python train.py --n_layer=17 --d_model=192 --n_head=3 --n_kv_head=1 --head_dim=64 --d_mlp=768 --vocab_size=8192 --activation="swiglu" --norm="rmsnorm" --norm_place="pre" --norm_eps=1e-05 --positions="rope" --rope_base=10000.0 --rope_fraction=1.0 --qk_norm=false --attn_scale=0.125 --bias="none" --tie_embeddings=false --parallel_block=false --init="normal" --init_std_qkv=0.0218 --init_std_o=0.00374 --init_std_up=0.0218 --init_std_down=0.00187 --optimizer="muon_variant" --lr=0.00556 --lr_mult_o=3.0 --beta1=0.95 --lr_head=0.00729 --grad_clip=1.0 --warmup_steps=200 --schedule="wsd" --decay_fraction=0.716 --decay_shape="linear" --final_lr_fraction=0.0 --batch_tokens=[32768, 65536, 131072] --seq_len=512 --doc_mask=false --train_tokens=783300000 --steps=12103 --dataset="wikipedia_en"
Each number is 50 + 15 x the weight over the matrix's rms, rounded and kept within 0 to 99. Layers, rows and columns count from 0.

# up: layer 14 MLP up, 768x192, rms 0.231, rows 500-534, columns 0-63
# down: layer 14 MLP down (transposed), 768x192, rms 0.112, rows 500-534, columns 0-63
# gate: layer 14 MLP gate, 768x192, rms 0.207, rows 501-535, columns 0-63
up500:40 49 60 40 58 64 54 26 49 63 49 60 48 50 43 22 54 58 49 24 74 30 42 56 77 75 67 74 50 52 48 31 61 54 45 54 33 45 57 50 41 58 59 73 58 27 40 53 31 71 55 17 39 75 30 52 47 38 34 47 46 31 73 44
down500:33 58 44 32 39 38 58 50 72 58 41 63 56 60 42 76 84 41 42 62 49 64 34 48 43 14 64 64 48 44 42 35 44 64 27 38 75 88 62 42 42 61 46 49 47 32 33 37 68 49 28 59 44 44 53 59 45 41 18 83 53 78 66 50
gate501:26 34 38 57 57 50 69 30 59 47 38 30 42 57 68 72 51 65 27 64 65 45 39 61 29 34 27 67 51 24 26 30 30 35 70 43 86 22 57 47 58 56 49 54 34 61 47 40 55 85 24 52 34 42 41 66 33 43 48 52 48 58 61 53
up501:57 53 75 81 72 64 71 54 52 80 32 80 50 68 42 45 59 34 64 47 68 43 63 47 40 49 46 73 39 32 54 41 36 43 42 46 69 25 32 52 60 53 56 66 39 37 61 31 44 52 51 41 31 72 58 36 76 48 31 43 13 43 48 42
down501:77 53 39 56 68 32 50 51 76 26 25 51 59 17 56 66 53 59 18 81 61 72 96 30 62 81 72 42 55 76 69 37 55 61 65 34 45 68 61 42 70 28 50 25 50 52 53 74 64 36 56 48 64 47 52 45 76 63 78 66 56 35 52 53
gate502:46 70 43 26 56 59 57 53 69 43 51 56 58 44 40 47 38 50 45 38 23 64 55 33 59 47 68 75 17 67 33 55 39 21 11 67 59 52 38 60 42 65 50 45 29 34 50 29 42 53 47 53 77 85 51 55 33 23 44 71 28 56 51 38
up502:40 20 45 52 62 60 58 42 22 45 34 63 22 48 53 50 32 62 46 35 51 39 64 65 42 40 38 55 81 62 51 57 36 66 51 67 22 32 22 51 90 56 45 59 77 67 24 57 64 65 68 65 51 71 28 44 65 77 66 60 34 39 46 23
down502:72 59 40 46 47 34 48 39 73 69 39 59 53 51 37 69 37 46 52 54 51 59 00 52 47 42 48 27 58 62 39 61 60 60 33 34 70 45 33 51 45 67 29 74 27 45 39 58 45 45 51 68 46 34 65 43 54 43 66 62 66 47 51 34
gate503:43 52 50 34 22 62 34 63 63 62 66 68 25 51 46 35 39 59 56 64 70 52 47 51 54 55 65 60 52 47 36 27 45 66 49 44 36 52 26 43 54 38 41 41 63 43 50 39 43 37 57 51 69 54 42 71 51 31 30 26 38 76 72 24
up503:82 26 33 66 47 51 52 21 36 32 67 34 66 34 45 52 70 43 40 72 35 45 89 56 58 43 41 46 70 27 45 32 24 62 13 71 45 63 54 55 52 26 47 46 61 55 41 48 75 65 47 59 51 27 50 52 49 59 35 72 33 42 19 65
down503:53 76 33 63 45 44 55 69 54 34 46 45 33 46 37 46 50 65 48 85 48 77 39 53 39 51 71 41 47 56 54 59 73 49 53 80 43 27 54 49 74 68 32 32 35 74 57 62 70 18 30 42 50 23 43 59 47 16 51 61 31 52 60 65
gate504:55 46 41 32 34 46 20 45 47 42 38 45 65 35 40 67 84 62 36 64 46 40 53 62 31 34 61 63 75 51 56 47 71 21 58 67 81 79 47 46 74 61 40 46 53 46 56 34 50 74 56 50 56 43 79 33 32 42 37 36 65 40 50 44
up504:69 63 66 41 63 63 17 72 37 32 78 68 21 46 56 41 48 64 38 76 63 45 49 76 39 59 43 48 46 67 54 51 52 72 66 36 43 65 33 26 52 68 42 66 64 40 58 85 73 30 65 38 36 65 45 44 71 61 29 49 71 47 18 40
down504:36 26 36 48 35 40 12 36 44 38 55 42 34 68 35 61 31 60 46 27 72 40 27 28 60 31 42 66 61 46 45 34 41 64 54 44 46 33 50 43 61 69 37 45 65 64 77 54 57 56 78 28 48 69 49 62 57 34 48 60 41 35 39 58
gate505:37 35 55 36 36 72 48 62 45 28 59 40 36 51 34 59 40 43 50 28 53 46 18 47 45 54 37 54 56 65 45 39 41 24 71 43 43 37 66 52 39 23 38 47 23 36 28 61 38 48 54 51 57 28 40 62 32 63 80 48 29 47 45 61
up505:62 38 42 31 77 21 30 29 70 45 48 61 48 32 42 80 56 55 54 43 42 31 63 65 51 50 49 42 30 51 57 41 34 27 44 46 36 55 73 53 49 29 59 54 31 51 18 49 49 36 39 82 25 41 50 53 51 47 48 43 67 25 31 64
down505:52 23 60 59 25 60 60 71 45 26 45 34 32 70 55 11 72 52 44 65 64 52 00 72 55 63 53 44 39 57 49 65 48 57 81 63 64 40 45 47 65 53 53 54 51 37 26 52 19 72 19 67 59 57 48 44 50 48 38 63 42 92 71 55
gate506:42 42 75 58 22 38 65 68 71 54 49 47 41 33 36 46 47 27 77 50 52 38 21 59 65 49 32 62 43 38 64 47 31 32 52 47 82 73 53 35 57 45 61 56 70 48 80 48 48 29 87 64 39 68 39 39 63 35 61 57 38 61 80 44
up506:44 33 72 68 57 28 40 54 52 49 66 33 73 21 66 39 58 49 48 34 21 44 40 38 36 58 57 50 59 18 77 49 47 50 37 67 67 51 58 25 34 56 77 48 53 57 53 49 56 61 51 83 78 63 63 11 67 47 38 38 33 43 52 68
down506:61 35 39 42 48 43 45 74 34 44 63 51 60 40 42 58 69 45 44 47 23 42 70 86 52 61 57 55 51 32 63 39 61 77 61 45 42 54 63 40 48 58 40 53 66 50 50 60 64 52 55 77 56 33 52 36 37 61 68 72 59 53 57 57
gate507:46 77 38 67 29 68 32 33 56 41 81 46 37 22 47 21 31 38 47 47 42 71 55 87 58 67 53 43 53 42 71 58 30 67 79 29 76 44 45 34 57 44 79 41 40 46 28 68 36 49 21 49 37 72 51 84 52 25 51 42 54 81 21 38
up507:46 50 61 65 48 61 74 50 58 49 58 24 18 55 54 41 53 74 35 44 43 83 41 57 68 37 52 39 64 20 27 51 62 32 53 40 57 50 49 53 60 19 30 45 43 42 36 42 37 52 34 77 47 28 44 48 67 64 52 68 50 50 18 32
down507:27 36 54 47 50 47 49 39 44 52 43 41 48 73 60 45 58 40 58 53 43 47 41 44 53 49 71 36 58 67 32 75 32 03 33 51 41 59 66 46 29 67 55 91 27 48 57 70 46 04 27 75 00 39 42 54 27 65 27 37 59 55 40 40
gate508:42 21 55 49 29 45 48 16 71 31 28 44 41 45 46 35 37 59 57 21 43 61 43 38 21 42 58 34 57 48 17 51 45 52 51 79 53 64 67 50 38 44 54 76 63 27 53 45 63 28 75 53 37 42 35 60 54 57 65 66 33 51 39 65
up508:57 19 61 51 64 35 81 41 54 80 64 54 61 58 33 44 54 65 41 54 32 56 88 53 52 32 42 57 44 58 25 45 83 46 34 39 53 32 56 44 42 61 75 41 34 41 47 80 38 33 41 51 69 60 32 61 46 32 54 50 56 46 51 31
down508:50 63 41 45 28 36 34 62 56 35 35 62 35 55 61 28 58 36 42 41 37 53 45 71 36 62 53 43 55 46 39 49 70 44 64 48 52 56 73 39 67 58 38 47 58 65 58 34 53 36 54 49 37 54 73 59 60 61 05 41 37 59 40 32
gate509:57 64 31 47 07 55 32 46 14 58 51 23 34 68 54 47 49 18 53 41 19 58 50 53 50 29 54 44 69 26 73 49 66 74 70 29 30 55 39 49 46 47 29 60 81 48 38 58 44 47 52 48 47 31 30 31 36 42 30 36 66 73 30 55
up509:66 58 39 49 56 43 81 43 61 44 49 56 50 64 51 50 65 41 50 48 57 66 34 46 49 41 39 73 51 48 40 28 83 58 69 14 45 50 65 49 61 59 51 44 77 44 71 46 47 42 47 41 36 41 49 54 69 19 62 85 66 57 22 94
down509:55 42 37 25 54 45 51 60 37 35 38 50 57 49 21 41 67 40 41 52 91 59 53 63 27 52 52 64 49 61 74 84 38 50 53 55 55 73 82 54 63 71 32 51 38 42 53 37 61 39 46 37 55 47 40 60 62 20 44 70 66 42 57 54
gate510:67 46 50 50 43 62 50 28 68 50 27 42 62 83 55 39 36 35 38 37 25 49 37 46 36 68 54 33 47 25 55 38 47 67 34 32 32 61 69 16 59 76 32 48 43 48 34 42 46 37 42 77 35 36 37 48 62 58 40 58 49 84 51 35
up510:53 48 52 47 59 52 40 20 56 46 46 43 70 65 29 33 54 24 26 85 61 24 19 58 63 46 43 38 63 42 70 47 36 41 60 34 68 59 28 41 55 71 66 65 62 37 48 39 88 29 61 41 35 60 73 43 57 38 49 55 49 37 48 55
down510:50 41 48 69 75 60 68 69 28 54 55 49 35 33 81 94 26 60 45 14 46 64 59 74 58 50 67 51 39 76 30 39 67 35 48 59 60 58 58 33 52 67 30 79 44 52 45 63 61 61 57 48 73 36 28 49 32 39 38 42 53 53 76 68
gate511:55 77 81 73 50 61 42 25 55 62 61 48 11 47 35 71 62 48 38 46 51 33 40 38 57 40 59 55 83 57 21 62 26 43 59 60 58 57 68 56 41 28 39 53 61 54 72 50 33 48 47 46 59 31 61 82 41 32 65 34 54 72 56 35
up511:31 89 48 61 68 58 71 51 41 38 64 61 32 46 25 52 65 48 70 72 49 35 44 22 54 50 22 57 54 29 45 59 51 67 38 38 17 60 40 58 33 69 50 80 17 51 31 41 61 46 52 49 47 48 34 35 58 62 81 59 41 66 67 60
down511:43 28 65 46 78 60 68 19 68 64 41 67 61 52 40 57 71 74 79 39 52 42 46 37 45 33 44 49 42 45 78 45 51 60 23 70 58 31 32 47 57 78 16 35 34 53 57 58 13 70 68 43 49 47 40 26 74 57 55 52 64 42 55 68
gate512:19 83 80 35 54 51 58 34 57 44 51 41 52 41 34 45 59 60 72 41 39 57 48 41 49 61 58 45 53 26 55 41 54 33 40 38 52 65 57 31 51 59 45 33 30 49 46 45 61 67 31 43 40 64 44 57 47 24 25 65 41 62 32 49
up512:51 46 63 54 66 45 39 66 86 51 15 41 45 38 31 54 57 53 69 48 40 36 65 25 46 42 59 38 40 53 53 50 43 55 39 71 79 56 55 31 72 27 79 62 56 24 41 21 44 47 48 75 70 30 62 46 46 33 24 45 52 67 62 58
down512:34 71 35 53 44 42 40 81 61 73 40 49 51 44 61 39 57 58 41 33 29 51 44 24 51 23 47 55 70 51 68 36 63 45 57 65 91 50 66 40 62 44 45 63 57 58 49 29 46 41 33 35 51 70 35 39 58 65 78 52 46 43 61 35
gate513:37 45 49 26 26 20 45 70 38 49 69 35 66 37 67 73 62 41 43 40 56 54 44 56 45 52 14 48 48 54 48 64 48 59 65 81 37 43 59 54 57 68 37 48 57 73 52 36 57 63 45 50 26 55 38 22 54 73 72 32 31 63 60 34
up513:50 58 51 70 42 60 59 31 56 32 39 61 33 42 64 68 40 27 23 83 24 53 18 38 51 70 40 64 63 78 33 21 61 27 51 32 60 50 56 35 21 34 66 40 33 75 51 24 46 58 37 53 61 40 69 66 65 37 24 42 34 67 75 32
down513:40 49 53 65 44 53 40 27 72 57 38 78 59 42 57 67 38 51 65 58 52 35 00 36 66 48 61 57 39 50 46 43 69 48 57 43 40 45 54 60 61 39 60 61 90 17 63 49 33 54 54 63 55 39 83 56 38 54 36 45 54 79 44 58
gate514:38 21 43 44 43 32 63 68 56 62 45 48 58 56 40 48 49 70 31 36 37 56 22 30 24 78 19 61 52 45 47 42 22 13 45 40 80 44 33 69 61 52 48 37 35 56 25 44 50 49 65 55 00 37 73 74 36 65 56 20 41 50 57 40
up514:50 66 32 28 62 87 48 47 65 23 74 45 42 48 50 74 40 51 54 66 23 30 67 54 44 38 58 52 22 58 65 58 46 56 46 85 48 58 35 25 25 62 53 59 83 29 60 52 79 56 43 61 53 23 32 49 39 37 47 58 61 43 54 40
down514:44 78 50 48 60 54 57 74 30 58 40 55 77 61 52 62 65 50 49 35 50 32 04 71 80 28 31 51 61 54 42 22 45 86 55 70 35 12 48 47 35 59 56 58 54 31 40 55 66 42 56 28 35 89 26 53 40 50 44 46 38 50 50 55
gate515:64 24 60 59 72 43 45 24 64 56 72 41 55 58 56 33 56 70 36 51 26 42 33 41 46 52 56 42 33 69 45 36 26 36 41 69 57 43 36 34 34 43 44 56 71 65 48 47 51 41 39 67 50 48 64 37 55 62 46 54 53 49 53 52
up515:49 60 53 57 49 45 19 36 68 51 57 49 44 20 28 34 44 46 36 69 56 35 67 64 42 63 26 04 51 77 24 52 29 43 76 45 55 56 18 57 46 18 00 41 40 49 57 63 63 51 50 50 26 79 24 23 49 58 74 65 52 47 52 57
down515:51 30 78 49 52 72 63 26 68 29 44 45 59 75 56 40 28 76 49 33 54 59 86 31 75 65 81 66 36 56 27 30 34 41 45 49 49 59 78 49 36 48 77 71 62 48 33 46 40 59 34 34 54 25 79 46 70 65 14 39 24 37 43 38
gate516:65 43 39 44 68 61 27 59 62 33 52 49 59 58 61 44 58 37 66 65 70 35 57 45 66 35 60 51 62 55 44 31 24 46 42 29 40 66 71 41 64 49 43 49 65 54 58 44 49 35 60 62 38 31 35 28 48 44 36 47 54 45 53 69
up516:35 38 62 50 57 50 28 67 43 55 39 65 67 38 58 28 61 62 57 57 29 39 54 43 44 60 37 63 41 63 49 46 44 27 54 43 18 62 31 42 48 57 36 55 55 66 30 53 63 33 79 57 19 85 41 65 30 49 66 54 70 40 68 55
down516:43 48 43 56 36 41 56 51 53 29 47 25 56 52 49 36 61 68 67 57 66 43 29 35 42 29 69 62 40 43 45 43 51 53 51 49 46 59 51 56 52 73 53 63 31 76 51 62 37 31 38 35 41 35 57 68 44 40 56 50 70 70 58 56
gate517:56 76 35 55 44 43 53 44 59 39 67 29 44 26 67 37 30 65 30 57 47 50 10 74 58 29 49 58 32 51 55 34 21 75 55 38 55 39 55 52 64 36 31 66 51 49 35 57 49 63 39 39 66 58 50 73 38 44 62 55 22 28 51 61
up517:67 40 46 37 55 71 23 51 32 65 45 55 57 65 34 53 49 45 34 38 47 45 31 44 35 73 69 60 50 63 43 35 28 44 52 57 53 28 54 49 52 70 29 00 44 41 84 77 18 60 64 50 45 50 59 43 66 80 63 54 48 79 49 54
down517:69 71 73 41 19 42 50 68 45 72 29 47 34 59 66 75 73 46 43 31 45 42 20 53 22 33 69 52 35 64 66 34 52 30 44 73 57 27 29 56 58 43 26 42 62 28 46 66 71 49 76 65 57 63 59 39 78 78 34 41 64 36 24 64
gate518:38 62 38 47 57 52 34 60 48 47 69 31 51 75 53 64 36 55 47 28 46 33 52 62 40 56 62 46 66 33 59 54 49 27 49 40 49 81 42 90 43 84 53 52 42 44 44 59 47 40 66 28 62 71 62 40 90 22 08 23 56 41 48 49
up518:44 45 72 54 57 40 56 38 42 34 41 64 53 49 26 26 83 45 52 60 36 55 13 58 69 47 25 48 51 21 55 59 41 39 53 57 55 22 76 32 42 69 35 15 68 42 49 79 52 50 55 49 65 37 41 38 48 60 54 74 56 62 74 77
down518:51 37 37 55 36 49 55 55 51 59 88 34 64 63 31 62 42 58 41 42 81 38 00 31 63 37 57 64 53 17 67 39 53 29 43 41 28 63 45 39 70 69 47 38 77 53 54 45 79 49 67 57 40 59 63 60 21 35 32 45 44 61 46 69
gate519:56 25 70 35 36 35 40 38 49 54 51 60 50 64 49 35 26 49 41 44 71 37 44 53 75 56 48 80 57 19 81 60 36 44 46 42 29 27 40 31 69 52 46 45 45 58 86 32 57 62 47 54 61 29 34 60 50 47 33 63 59 44 52 48
up519:70 40 55 49 72 42 72 41 50 65 64 53 39 22 31 41 60 27 60 75 50 62 42 41 54 65 35 55 40 60 64 36 50 80 33 66 57 41 34 54 51 81 27 77 80 39 08 80 43 47 41 55 69 59 63 63 63 39 81 54 40 51 47 26
down519:39 55 54 41 72 47 52 44 47 66 28 45 74 61 61 45 43 56 25 63 64 54 51 72 46 89 61 53 63 55 57 51 42 61 58 42 51 50 44 48 65 34 51 72 49 37 52 33 57 42 60 47 66 46 25 40 74 71 12 44 75 24 60 24
gate520:71 35 72 53 30 41 57 49 39 43 61 36 68 26 44 37 45 38 56 37 37 44 66 33 23 62 72 35 58 54 37 62 31 53 41 33 31 50 40 50 40 56 55 61 28 53 36 16 57 33 71 61 24 37 36 44 48 56 57 39 49 59 49 69
up520:38 53 37 54 55 37 28 50 48 84 35 60 30 49 31 58 57 45 56 48 69 42 63 54 65 65 64 34 59 44 52 52 52 30 70 52 63 50 25 51 50 61 48 17 31 65 69 52 54 63 20 14 88 58 53 21 61 45 43 51 48 37 66 75
down520:30 58 51 58 80 39 64 41 58 53 42 53 41 83 80 67 42 81 20 09 52 57 26 54 88 75 54 47 29 60 59 54 34 51 58 68 64 51 71 35 56 79 38 59 79 62 59 38 37 28 65 44 40 49 66 54 74 60 48 65 58 33 46 59
gate521:76 30 64 70 48 59 36 43 64 50 56 43 44 52 85 49 65 45 55 45 67 30 56 65 31 48 60 59 35 46 32 46 50 47 48 45 78 46 49 24 49 56 62 47 24 49 60 41 38 49 39 55 59 34 50 28 64 66 66 62 42 08 34 55
up521:50 38 56 46 30 39 41 48 72 63 42 62 39 38 68 45 61 52 57 55 54 54 11 67 60 52 50 67 43 60 52 30 34 55 72 38 48 43 53 38 58 40 59 41 64 62 42 40 45 77 52 52 74 52 71 49 43 45 35 54 43 53 28 58
down521:37 43 65 53 43 30 40 90 76 76 55 54 42 57 58 49 37 56 56 23 52 47 99 46 53 65 39 57 63 71 65 52 58 29 45 66 46 37 47 56 87 41 48 48 45 63 36 67 43 51 38 25 43 53 45 49 49 78 46 75 40 53 48 49
gate522:57 30 53 53 55 23 41 34 64 79 55 57 60 63 46 70 37 50 57 45 06 66 21 29 31 57 72 61 62 34 55 68 49 62 78 53 51 63 47 55 59 66 26 57 72 65 57 25 57 68 57 34 22 35 38 41 45 46 44 48 66 63 43 56
up522:39 69 66 73 37 41 72 48 11 49 76 81 50 57 65 04 52 52 84 54 67 35 04 58 78 60 33 31 21 44 39 49 46 58 62 61 41 52 82 46 64 33 16 61 29 44 63 47 61 67 86 54 67 75 58 74 53 51 25 29 81 60 23 40
down522:66 64 21 37 35 56 52 72 53 00 40 52 38 33 55 64 33 65 50 51 77 52 19 56 75 28 54 64 72 31 37 57 78 39 42 38 39 48 54 66 72 64 53 61 16 32 46 71 54 51 53 41 79 69 48 39 48 35 61 66 61 72 76 57
gate523:62 66 54 39 44 65 64 40 66 58 66 40 56 73 64 50 56 68 53 72 42 25 32 66 40 37 50 54 38 40 30 47 43 26 49 38 46 62 47 27 61 67 70 45 37 86 38 44 37 33 24 72 24 61 30 72 46 56 75 42 64 29 70 26
up523:67 69 27 44 48 58 73 69 76 49 45 44 54 57 31 60 41 27 78 42 03 55 74 47 51 39 38 45 47 62 49 66 61 49 28 63 39 43 44 60 27 35 32 41 36 26 17 39 51 45 52 49 45 47 54 48 52 66 34 74 56 46 55 20
down523:60 59 45 23 56 60 33 14 63 31 42 68 35 61 48 51 40 34 46 81 56 63 42 42 30 53 48 77 72 51 56 54 38 51 52 35 61 49 44 18 14 42 53 43 51 31 56 83 53 87 40 48 58 47 42 67 60 36 45 22 52 38 39 55
gate524:45 49 28 17 40 45 52 59 47 33 19 39 43 60 27 60 32 54 56 61 32 23 42 38 23 63 18 35 35 41 47 64 49 44 27 35 22 51 90 33 50 95 52 72 53 34 53 61 64 75 51 43 36 42 43 59 56 31 36 48 56 27 71 59
up524:52 59 35 36 48 41 39 48 56 61 68 61 57 49 61 63 67 86 57 77 71 29 31 36 33 68 43 48 35 77 55 54 78 67 48 39 51 69 40 58 41 77 25 75 54 39 40 47 37 48 35 69 41 48 39 52 59 49 45 44 45 68 50 32
down524:34 18 34 30 50 38 20 58 34 57 61 84 35 33 64 20 89 38 36 80 65 43 31 32 72 78 51 52 62 43 29 39 60 73 51 59 67 45 47 77 66 37 50 67 49 48 44 38 55 53 49 55 52 43 51 52 40 71 26 57 63 45 55 40
gate525:43 45 13 45 47 40 39 47 31 51 45 41 15 59 54 25 43 28 68 34 46 69 61 54 44 29 68 47 76 67 66 34 72 45 76 77 44 46 38 24 52 45 88 35 31 18 78 50 88 43 47 43 45 34 43 54 52 44 53 56 53 23 67 55
up525:31 49 50 42 26 43 52 63 43 41 60 34 43 40 50 48 55 29 43 41 80 47 56 41 43 41 48 53 54 66 17 52 74 80 54 56 54 43 60 55 46 78 41 73 42 48 71 62 76 47 46 51 36 28 44 29 55 84 48 45 32 37 58 42
down525:32 44 47 53 41 27 48 41 50 50 52 53 34 45 38 73 46 62 48 23 60 72 42 62 48 65 42 34 54 44 61 61 40 28 42 25 55 31 47 43 61 37 76 41 62 73 36 52 49 81 38 69 40 56 44 50 44 43 47 47 12 36 89 42
gate526:33 50 54 33 43 49 44 60 65 51 27 60 45 41 57 55 32 50 60 50 68 66 00 32 43 67 38 52 43 56 64 63 61 43 66 76 44 59 58 34 51 37 57 92 58 55 37 41 52 69 65 56 47 92 61 63 32 63 60 41 64 60 26 55
up526:21 65 50 46 44 48 58 54 52 59 37 59 79 29 36 39 48 45 64 68 60 75 57 74 35 44 54 63 34 48 84 45 57 85 42 33 33 58 65 66 48 49 75 71 59 57 54 56 58 70 51 64 25 54 52 47 31 69 52 50 59 45 43 36
down526:52 61 21 48 67 62 50 33 59 75 44 79 72 70 68 61 54 40 68 42 49 24 59 55 51 43 42 24 30 41 77 42 62 32 55 29 34 49 65 37 35 52 50 38 22 44 58 45 45 47 28 58 58 64 34 61 74 18 23 19 44 50 33 44
gate527:63 40 37 40 56 29 14 73 57 39 38 58 43 65 46 24 69 56 13 56 62 42 46 39 41 21 51 51 64 50 49 69 61 63 73 52 80 41 37 37 70 49 45 41 83 56 68 35 55 79 49 43 31 54 71 44 13 46 54 72 45 39 24 43
up527:11 45 66 43 95 49 41 56 54 45 47 47 51 41 48 78 56 49 44 36 47 62 55 74 47 66 47 39 50 55 39 55 51 66 49 38 63 58 35 61 79 51 55 34 46 45 49 48 48 47 67 52 30 52 68 44 56 45 79 41 42 78 46 45
down527:64 59 54 52 45 72 33 52 38 57 51 62 63 57 45 51 26 40 62 46 39 73 65 46 46 54 50 62 55 50 29 40 54 46 38 47 26 39 75 57 08 40 53 41 14 59 62 43 46 00 34 39 55 40 23 75 62 44 39 57 19 25 52 55
gate528:86 54 42 65 34 37 31 35 56 74 54 63 33 49 55 39 61 58 49 29 62 46 64 72 63 52 65 45 77 38 85 57 75 42 68 55 89 53 57 19 49 37 63 22 42 64 42 48 65 24 31 71 39 40 55 29 44 20 28 56 31 32 58 54
up528:37 58 18 68 52 21 51 48 23 32 54 54 57 62 59 48 66 53 69 51 40 37 50 39 26 78 42 71 55 48 37 42 43 24 60 36 30 53 68 39 45 33 49 56 41 53 49 51 32 15 74 49 27 39 58 44 68 49 43 40 73 78 49 62
down528:51 49 42 47 47 24 47 57 33 30 56 56 38 55 37 54 81 40 35 56 39 67 34 62 46 29 53 52 65 79 82 53 41 16 52 68 17 39 42 71 52 50 67 43 63 41 44 49 27 48 92 45 22 59 72 71 44 65 55 69 74 65 56 42
gate529:53 57 55 42 25 52 51 52 40 43 44 41 60 63 39 58 58 41 62 46 71 57 52 58 40 50 24 37 60 31 50 38 59 35 61 47 52 32 34 53 81 69 66 64 63 30 42 42 48 43 61 42 69 62 81 63 39 44 34 66 46 38 44 22
up529:39 49 44 46 68 36 56 46 19 72 47 51 51 43 40 25 50 43 46 36 69 30 32 31 46 60 50 35 15 39 60 55 45 72 35 51 49 63 67 49 33 40 44 39 49 47 59 45 67 63 42 66 39 70 41 48 69 60 46 41 49 68 49 57
down529:67 47 50 51 27 69 62 37 60 15 40 54 73 66 56 70 40 45 41 30 52 58 00 71 73 56 31 32 45 30 40 46 59 46 42 37 45 28 52 64 35 58 54 31 69 47 49 47 55 56 51 51 59 22 73 64 40 26 29 49 49 38 46 34
gate530:52 32 54 28 43 34 63 57 35 71 51 50 52 40 25 56 67 68 58 30 30 38 65 50 23 32 51 48 56 52 44 34 49 43 51 50 39 64 63 73 49 47 46 74 45 64 65 66 21 22 56 42 37 73 97 69 63 58 20 48 57 58 28 41
up530:70 56 58 50 44 49 52 19 62 32 21 57 51 67 38 30 43 35 52 49 49 46 40 49 42 69 34 34 54 46 71 33 59 36 37 45 53 29 19 74 29 59 38 58 33 29 36 56 52 66 58 48 49 66 38 61 46 29 57 37 54 53 64 44
down530:55 45 49 64 41 42 62 25 63 50 55 56 61 60 65 35 67 70 40 42 48 72 21 44 33 56 62 39 53 43 45 62 52 61 56 52 35 67 51 48 95 60 61 58 44 57 71 39 54 61 53 31 76 66 45 24 29 64 63 79 38 84 43 49
gate531:57 59 27 31 21 44 37 70 62 43 55 39 62 60 79 50 24 55 45 38 67 68 51 34 34 66 73 54 51 53 39 01 28 44 64 54 39 33 52 54 29 37 80 52 40 50 43 43 29 78 54 58 48 62 38 72 62 42 47 42 44 62 34 45
up531:34 41 42 57 33 49 26 58 52 50 23 71 56 63 70 40 37 55 72 55 33 39 59 26 43 44 50 55 23 32 66 62 24 23 44 42 30 30 39 57 22 53 39 38 49 80 35 40 69 44 54 39 42 43 53 45 70 28 82 79 55 33 49 51
down531:52 57 42 63 68 65 49 64 58 39 39 52 38 61 43 38 54 31 58 40 39 39 61 47 57 57 37 38 32 71 78 47 56 57 50 71 33 42 69 42 80 70 63 69 23 41 38 44 64 47 53 47 65 66 51 72 30 39 52 51 50 72 30 62
gate532:72 54 57 67 52 27 54 65 54 62 35 44 47 50 30 41 32 61 50 38 33 44 42 42 28 69 46 60 39 23 45 49 36 54 50 51 44 54 69 43 49 51 45 59 34 57 48 58 64 45 41 58 60 55 39 52 56 55 69 54 00 26 50 22
up532:77 41 39 54 57 60 37 51 78 44 70 51 52 46 51 82 38 43 38 45 52 25 39 59 56 79 23 38 51 53 40 51 42 31 61 20 60 63 47 66 61 45 66 35 30 69 31 70 53 74 57 54 89 32 67 42 53 31 60 31 54 46 64 49
down532:27 50 23 54 47 32 60 56 48 67 52 33 46 44 54 49 50 51 62 44 29 46 85 60 46 40 39 45 68 45 56 42 45 65 56 40 40 62 50 46 61 38 43 83 35 79 49 37 54 44 30 50 47 86 45 29 35 65 52 62 60 45 42 37
gate533:37 06 75 59 35 56 66 14 43 26 80 64 72 83 56 30 44 41 21 58 39 40 33 71 61 73 46 40 42 56 65 66 76 52 69 74 53 28 50 58 77 47 80 72 74 43 40 46 67 15 95 50 53 31 43 56 67 58 49 36 56 56 61 55
up533:73 70 34 34 48 71 59 72 84 45 45 47 34 60 68 76 35 37 84 56 58 20 45 45 17 55 64 57 71 37 55 74 30 30 59 65 45 59 46 65 33 64 42 85 20 50 46 49 57 75 73 19 53 85 22 61 69 68 57 46 65 47 50 79
down533:27 56 40 27 55 37 64 28 68 23 39 55 70 81 36 77 56 32 49 69 40 43 07 49 34 27 52 67 86 60 71 27 20 58 73 52 59 31 61 46 40 40 72 64 48 37 73 38 58 43 39 74 63 36 53 46 40 47 46 45 31 30 53 50
gate534:46 43 61 60 57 50 46 52 40 41 24 72 33 50 51 55 40 53 52 44 54 70 72 49 68 61 32 53 58 66 48 37 63 46 46 44 54 56 66 53 47 72 62 51 44 34 39 68 41 68 59 50 59 33 34 58 61 67 56 57 42 53 45 67
up534:68 51 36 58 39 62 33 50 52 46 58 31 41 55 54 48 58 50 37 45 59 60 66 63 49 35 66 58 33 58 42 62 45 38 47 47 52 48 52 36 38 54 50 50 45 36 46 35 65 52 51 36 52 53 52 57 58 50 50 45 36 74 55 30
down534:33 50 67 67 54 39 54 43 44 41 45 67 56 35 45 44 63 34 58 37 56 55 41 44 64 40 41 37 66 46 69 62 68 37 60 49 50 35 42 52 50 64 51 40 61 49 48 74 46 77 39 67 60 26 19 41 66 77 46 79 62 39 41 53
gate535:59 47 92 48 32 47 30 53 44 36 42 57 46 75 47 27 47 36 30 36 64 42 64 50 38 38 28 67 31 52 77 83 42 41 29 62 37 52 74 62 45 54 41 61 55 66 49 54 23 34 59 57 29 46 42 21 56 50 41 44 26 87 81 41